python train.py --bias="all" --tie_embeddings=true --lr_head=0.0048 --batch_tokens=[65536, 131072] --dataset="wikipedia_en"
Each number is 128 + 32 x the weight over the matrix's rms, rounded and kept within 0 to 255. Layers, rows and columns count from 0. Numbers have three digits each.

# up: layer 4 MLP up, 3072x768, rms 0.126, rows 2783-2842, columns 624-671
# down: layer 4 MLP down (transposed), 3072x768, rms 0.0329, rows 2783-2842, columns 624-671
up2783:140096137100160105163159156122104120148152091116151127163113086120164118129147143098118123109133091106149105192134124123116098143070150151137158
down2783:130127083135125156149128083105095073124088048169103114110149074090141123141115187128122116082174133104080125118123138101095153151120167094143096
up2784:122138101094071155128130073139124145091112133078110133084073058153131120128119142112143079129119106166147135124165099154123145135145198116086087
down2784:155172185112128147136114127155158189135208165141132107122155088143087093149153168136134103151153135128112182158089084151109140137199150153148139
up2785:130124138115087129126132133170133122170088101049142143101136144202181156187105140119088151094162115119069109125128190104149072136159072136136110
down2785:175099139102138151104108110119143193123146056136088133064075114166184119108124077128129130075129163124109175159135175100108139180118109128087154
up2786:150107129120144203096093126156124048099141138113154103130141148134108096151086124127104089112086089122127145143205110077094085152117096092149083
down2786:131125137098105129162125092128171098088118180155157111151106132123142108139143108142126103126133121066111146095106116116120102162161104089153156
up2787:143131086117101103154094154120141098159082067125110123125145124110120074135128135139125161136091142140115097115107116149152169104146105139164178
down2787:125194071090151144151169152114108008130059063079137114222158129035103183106111060143123109130110129132154055145176158124182141115129113105157063
up2788:125164087134099085178101109188123117114150127147109151178081068131136085126147095119141153169109086137066102098157139127161066139166104173117123
down2788:112140116130102131188074186119161096165117121164117135220154115177135119119135135130125197172102086121099105093155078116160110081132146145131117
up2789:140102107144165102090119174160168209169109126150142123119161083174139141097120187097147116126146161103191107095105108106135111164168092212091150
down2789:131083151114117136149174091104124123103161087124190137095072170107130136153163132124081118130125144151171110153151181112103141150106136127174139
up2790:183170154087143129185159119151106093146092130118170125082100130049191107098090172124194085104104060152165153108130126132107153092182117161131143
down2790:149105088116124139141160114115090153151186123134140101154144138102159161110150105120120125131149167116195127179090108181080118090148109120171099
up2791:099156107055105181110125108134121127136066072101136156164073156082087129103124124129106157144138122070180137168159135091129066045141115178145125
down2791:055070178128110158137094076189108117112185134121035148138119188161149138146164140128135131148170129175110118124076093117057118174046079186116145
up2792:114089128165168114131077113104081115145145125172079129166136077195176104147124085125116158088101098185086125127147163093144093118035089140115132
down2792:148108106221092146163113114116110104107137078113122194118130130114118175126119122096104117092129095115111137130135149149132122119095158123143123
up2793:147155113146170095158119077132119134089173173133181075085088158142144114190127142136109153110162114103142167124096134142159170214079137152103115
down2793:122162133182060100081131134150111107117103127137086107133090080081165080112177126112092147167101095134124147179136105108092130105176136166103100
up2794:144122124102124177135116129125135142116141167139140172102125090162175149107084184208160119104104136157083120117112095163144208070128153159127126
down2794:141137137130160189073132128135148155163082108092124115111168154143083167079141172155133141102113146167141153129176140143048147038149108149160075
up2795:138141093103158109101111108135101148176154117098158112164119132145169069113155111151101167159193116149155146063140132165089133162090136151087087
down2795:123119130137132106157113114139081150169142124166123107117118120144070094102197152172113107084139182120128176175182164125158085159114125096087058
up2796:133145135120127131119102099121146190104106131123111125107101114146118117096100152080094163088109118162093138148179064086076157059120137131122133
down2796:087097095155206106061129133044151167089164128180076126130061137126097198110084134112104170162126101127102116120153039085090147107153122172148134
up2797:204120108124100190153150145122129155164181140159124126099167165076125121137181114150166127156184098155124111042121159158126114157061081158135116
down2797:141135082081102116116175109114117080146127127092122121099126131181116152193105111153092106082081098138148098089144141152091126118116107156145116
up2798:158148118149142153131143118144180150109108148095178122143146101164092080157192106133124105085103118172188166124102108148145141140134114102145123
down2798:175105133106120120128116146115134110122161141104118088135156049180098130127141124111127126147107108109153092093106184229135097140142168101152081
up2799:112172117152110093132151160109149170150089162105088164152058169148122154092141114140075094186057080164135130166136178099081157163142161141070142
down2799:071123086139114082101071103162158116105094142168121127094118147161139138164121110085086129163095128152141128145066135133179088093179071144190125
up2800:130083147104130101148147189170096143088102196120086112117123121152130125099149105070091065099165088061105112115138111179080075152166130081120149
down2800:103119118154118131105105098194144178153163093106090128070127160147162126135080115134114119078167158098094163146174132119108130134139147137085157
up2801:087147112114162111150085095146107120151110088151153143125134155165158093135103138150110160129156127185154158068153103118122066166154155174138131
down2801:149068097200101134127099138142140093147145132129139178085132129043129173105104169195145116119106125103140165115140156051126151140104110139123112
up2802:131142129137194102134133147125140117166109112081071098112162072064123115192160107102087110114128128154112160093235140135145097117149123101141134
down2802:067112121165165148144111118117127177099151150109153143191129116137106152095072129114136159131125134094132168120126091120186121099133212081178087
up2803:128142174131104086154155162148096127121152125099121131165134133113117129189177187144122162075075133120153073136131126146114101167141135165144139
down2803:134127059085124130132197136077087110153110142089146105166060058167097126101141117117071127087106118088122110139125103198153105158100105094107115
up2804:145126110077143191129140122145153133106090189120164148153101120103087151167113108149135187084150104070167107148149130118161086113126135078152151
down2804:117132175162136153093133148129100146157172129144156167118143120138143134088096129169075149179168152133130142111192108134131172087154177160101108
up2805:087139132152200113145075100126188122090136124091115125130168107155070182075127137114108140185121130190140161143113136108108138112172072102096140
down2805:089095163072103153126101134133187156100114071146103119102117087112118100133168183162172193162105117095144099152183123109142118167130151154129070
up2806:170126160169073134152175148155089149107114128059129179121181126110110114118189163093094089113123133132080148128116109152114152080159161130082098
down2806:148080167137124180120149111113101156098146120111093191117135163058093075127124105082092115112126126109098135124152122163164080148114092161036149
up2807:052109195183148134135137127117102116133130106160170128081127107116130169104118156103109111122122105108196108150082119163143121074146100167117151
down2807:112112099142121128099133082193159080090143110129137116059141052073148105128117144111104141122044173123108099170135138144157082062152149085119145
up2808:086140152132125091119133112125068171179163134086142152141138106135106085106107202149104146104166171160134087064080153124145109165126075162131102
down2808:151105151182105097104161095108112114130128133069154152105091099122087136115109097099120171144123176099147148139126131146114133148132131110143087
up2809:071103154117139114143155099082141084115153143134143183118169181076131093142091096149088147124123135156113134136134138107122096161141128108112116
down2809:106172127147135207081119095137197113075191162139146209083160191166127124134066105106034122074135145110061145137136170071090101162142132110118120
up2810:126112214132116093085121166157120105133133097126025120139125164098104111182090118110122122101125115083126143104169169142117101163160111128201072
down2810:142105139084134147072108160140146074083074131127181169100137108138133137153081108125082142180106099102130179146069134106111131156152187147062131
up2811:200116073111117147185166146135084103068113110121079095155169130139088134139104148149126150104078053118141136101124173184115172167121091157153129
down2811:157104141147113136134120143162146095117198141102106133079169209088144128141120114064146181122164091135125133159104095161073159151102106138149094
up2812:102137137143054121115119146137106165138108135115130130104118137120153136121135084156181162106150088162122079142091165124127152165064144131115144
down2812:147140166118150126141159073147145097160111116162153112130089137096121138128075194148133153167149134083119123075149144104118138144160089098141168
up2813:108088125117125088109125137122138122087089149117141123163135125155105124089163108189120131122144080112162100106066182115167123099150176156088120
down2813:123130159145200056120129135114166083150118140120130081081150089130164124109104134152154099193142168169113222122129153121139154144187151180134090
up2814:114100138170117061112060134207097083084134138152169109136138070189180133081122135161127065168148156140052103170055071141175168065110090175100152
down2814:107121170111116134185171127107088108116138087064099150126069157174110120175124121155159109062072079083107091135113099119106097103077159184128128
up2815:158151180068203106174095099154181166127106159098052153109102183149165101055091126119132141072161136182117134078128091108109166133122127068087083
down2815:198173125125094100103182087107155193117157175089098089154125133162175106089103107099109188070159163176096151146095184098150192155127074107122156
up2816:093112167113146134116148118134110156154152020117096161105109104092154198127100118137110115103092114163090130147068089108110123175169118097092127
down2816:077143135152173078124110186053130113057140130109119147084138126098156123135068107118093161146195109092133103145110163152097109112155133121129089
up2817:093154161161120149137150118133143141168153173110168106163105135194185074117108168114121125148082098117108092080097122148091099162081083172131108
down2817:073131150113134111103090160135091138109128107197118147113140129132125136156211113163116141109091122150147114118145133101131098094117037114145133
up2818:117110155170138153109119103051154118116197092135084141163095096041071204082142183172152121159183151151087138092080165105132150086111142075130183
down2818:084122089181049145070110119114109082065211099107142111104083148142049124099145156122172093157092148152174090176074233123129105123132128053130105
up2819:107098109129097102103153114104115087056082095151104133080133166152175121139142093175122147135108102099128141109077200176109105139093180126182195
down2819:079156113114113124171203102137142148157139136160123086115083102127089118150162102113081126065141088140147142161117144162115138142138098106047156
up2820:140134143088124141076163171134121082139179073183107135099158157169098153112103149159152109172147148131141070069091105123139140117177185087129105
down2820:153135188094137138121122138105136142081112077113108119206138111168113188122123144064146081139125166157122129108152158134114161091173083104171029
up2821:169147147149104186113092151161149141104157137073166077149121111077143102158091108110166106107098140146174123147082153171149129176121152126148152
down2821:134119083094082097132080102131117120122104103116156107125106055102093112148125133116126148062188071120115070141123140151097133141135152119101109
up2822:106129131143112106078143142164098116172117144134131192143113173157090101146089127210118178167100100094135097083095117069165070187104106163141116
down2822:144152083192165065074176054124103107182200145095134180107117158082075067155161092177155156132158079112189112105123124117128139150160131164176140
up2823:139159213101086124131097087113135152168119147045149143126059130157091166116087163121131159140170146097062141083114108144131143114094072132075199
down2823:145128123113145153133111118135147115094125122171148147147098124137121107066141203093056150048133117121137113086144087158109143146127145151102123
up2824:119157123129197078108149135158120147127110119108173125103099141095131112144135172151155105059095148170129142150107117138106110121100134070145176
down2824:127130086146143106138081131131102140113112109183099149116104123165146091105141118167099137135106087078160148107124105158095155143087088164156169
up2825:140159141193069098080081137124180156120127068111139173144137067148072079126134139118116114118140092143139131136159139073085059148129097114169086
down2825:144105111056093102228133056079109134102120086144121087146093156107174157098109120139131163170138141167088143073144158119156162122079114125150147
up2826:187132106178126175184125153090167047193071187224107174173028118096146130143087148090164113155103090128152147137176154158145093095084073151183133
down2826:124070093074153200134180077154114155163144081135087093167138131161095084199168123182164150105133174169138083161166110171105155155066090175074143
up2827:119105145145144189128099147128190162158202144077150077138110156136140111167154188144094156144153165135188113110114135123150134143105170092154127
down2827:127090116135118140129117117103092165170112131109095145141111119134078148141144088130161086134126075107137105146153171128140137133135127159132107
up2828:123168112156170129080154131151116151175143160134132103096126111135154179139111150034065118164152135165056088112083155135113110132135135157142126
down2828:065068082178125097075116072170085127116103132104122094094167107158110138087131148199181127099163129114145131129147131083183131167151123050153112
up2829:171116179125138143168082069080087151147146130132134156106101147046157128127123135177099117134056199108053112118119118060124139168103134071109145
down2829:122085102145168111134168085140184174149114084115055139140126146126165133125115046127109115090142166073132141125119161091112113228154109093095117
up2830:079130181072066060093128130087101127133145159155110139152168160082140113125142166161139152056133127105107212108199141092118108137166157113104175
down2830:087140123128135128137124150102131140109136078167128115138145138107136121140197114172134121117163103188125146108092113139117136122140110087116140
up2831:103118159173125152128143179145104089042121154060158112197160125134133091142128114111111166153150117106135139123091129111176098158087095117172116
down2831:150100097131140167141128209092160143092176073084137176123147139144089088123106142185122131163097078115125174133119108133043060126067173172069188
up2832:145168138142163130156111104123163128148180124098136190156126083169176088091106107146099040061124167102140148140086090115097125135143104138152143
down2832:138184156050107174172095099106135103140125145135123126118101129100172124108065115129140171127158111075180114194123095122112124175143087139124128
up2833:151128088122122159171093083112079110122083160108150142100081141082102138089214158134173112073167112143106144145144056102120203135160124237175131
down2833:110146064169165134080075114127105083143138107134045091118192171118093139112078152102143169189127177101136174163171124144130119205157147188181108
up2834:132143110089123153101178203119117105149096108130161080137169118156170156095128226120035111091156130151088139098136131143147135122108121124066156
down2834:123122099153104081078102152107188124081125123099107118201137154129127045175076139138117122094096150171155123105128105082116164091091106143101148
up2835:134134123197172110187107153167119115110144151046123115169106137142115136122157100104069115115143162169133099184134164143110120206108135142121127
down2835:097127138154124126098065081133162183145134065146133116049155181070159106133129090143136153123145063108110205110195173059061115070166177177137061
up2836:155127093091147147172035173107150178165125155114160083105091110172114152125113142156162124165178202124133100136150099146120100100139120103127067
down2836:128151120071181103168157129091141096095129140113175137161150084090134151116089111117072160079147196130125125120117174138160096140127107077122090
up2837:085144123089099132091170124125183120128144108091135130069139108121127145105129133116127198156184103114142145152117063112116130158114155134096137
down2837:207108127104101108155157123170127167093176098129103090136152106128109148119159132101107176156134118121080134133115124144099117147104129119133143
up2838:160129152128102059148123133122072109187109111121164064107087123132109075067192153131114128077150160192151149094133127146080196111133164152162137
down2838:171150146146110091093112135100073097155176183153066153120168151112133117144174126099069129159119194135140079128078083154108185124146131178154070
up2839:134118162147108026142071130155153154148159077109149136099142102081121163143121190158205139085072129142114168140098088128143166147118098127135094
down2839:153145089160146099140147148110136093129124172183173139142131109173157156087101123118131085111094134118145102157112094133128160048070211178126130
up2840:130161123135128131129116111191054065156139135150144117135121171123105138111094138117103091147190119144183111129111087093150157160092115145142087
down2840:152128156118157105163163130097130145162152103008146098099167161105146132191159143177141122107114178176159107095176094124071104157150111099130104
up2841:173124154097103149096134115115157101166073171117085165151199145092142195149158161070134108098159141095118173102153112158148131130106099139137121
down2841:153138138114139135058177026082071151147085133112134115114166114119131154100085145122140126085138092108135136144188030145060125140125158153102096
up2842:137102105058134110105090113149122102117045148172124160084124155165156131121147135102106060178102195111143090139114164190145192132128118118082141
down2842:186101125096172140138147149141097188159137110063119149078104113144042157107092107118102107132167129143189133190123142130096130145117093163159093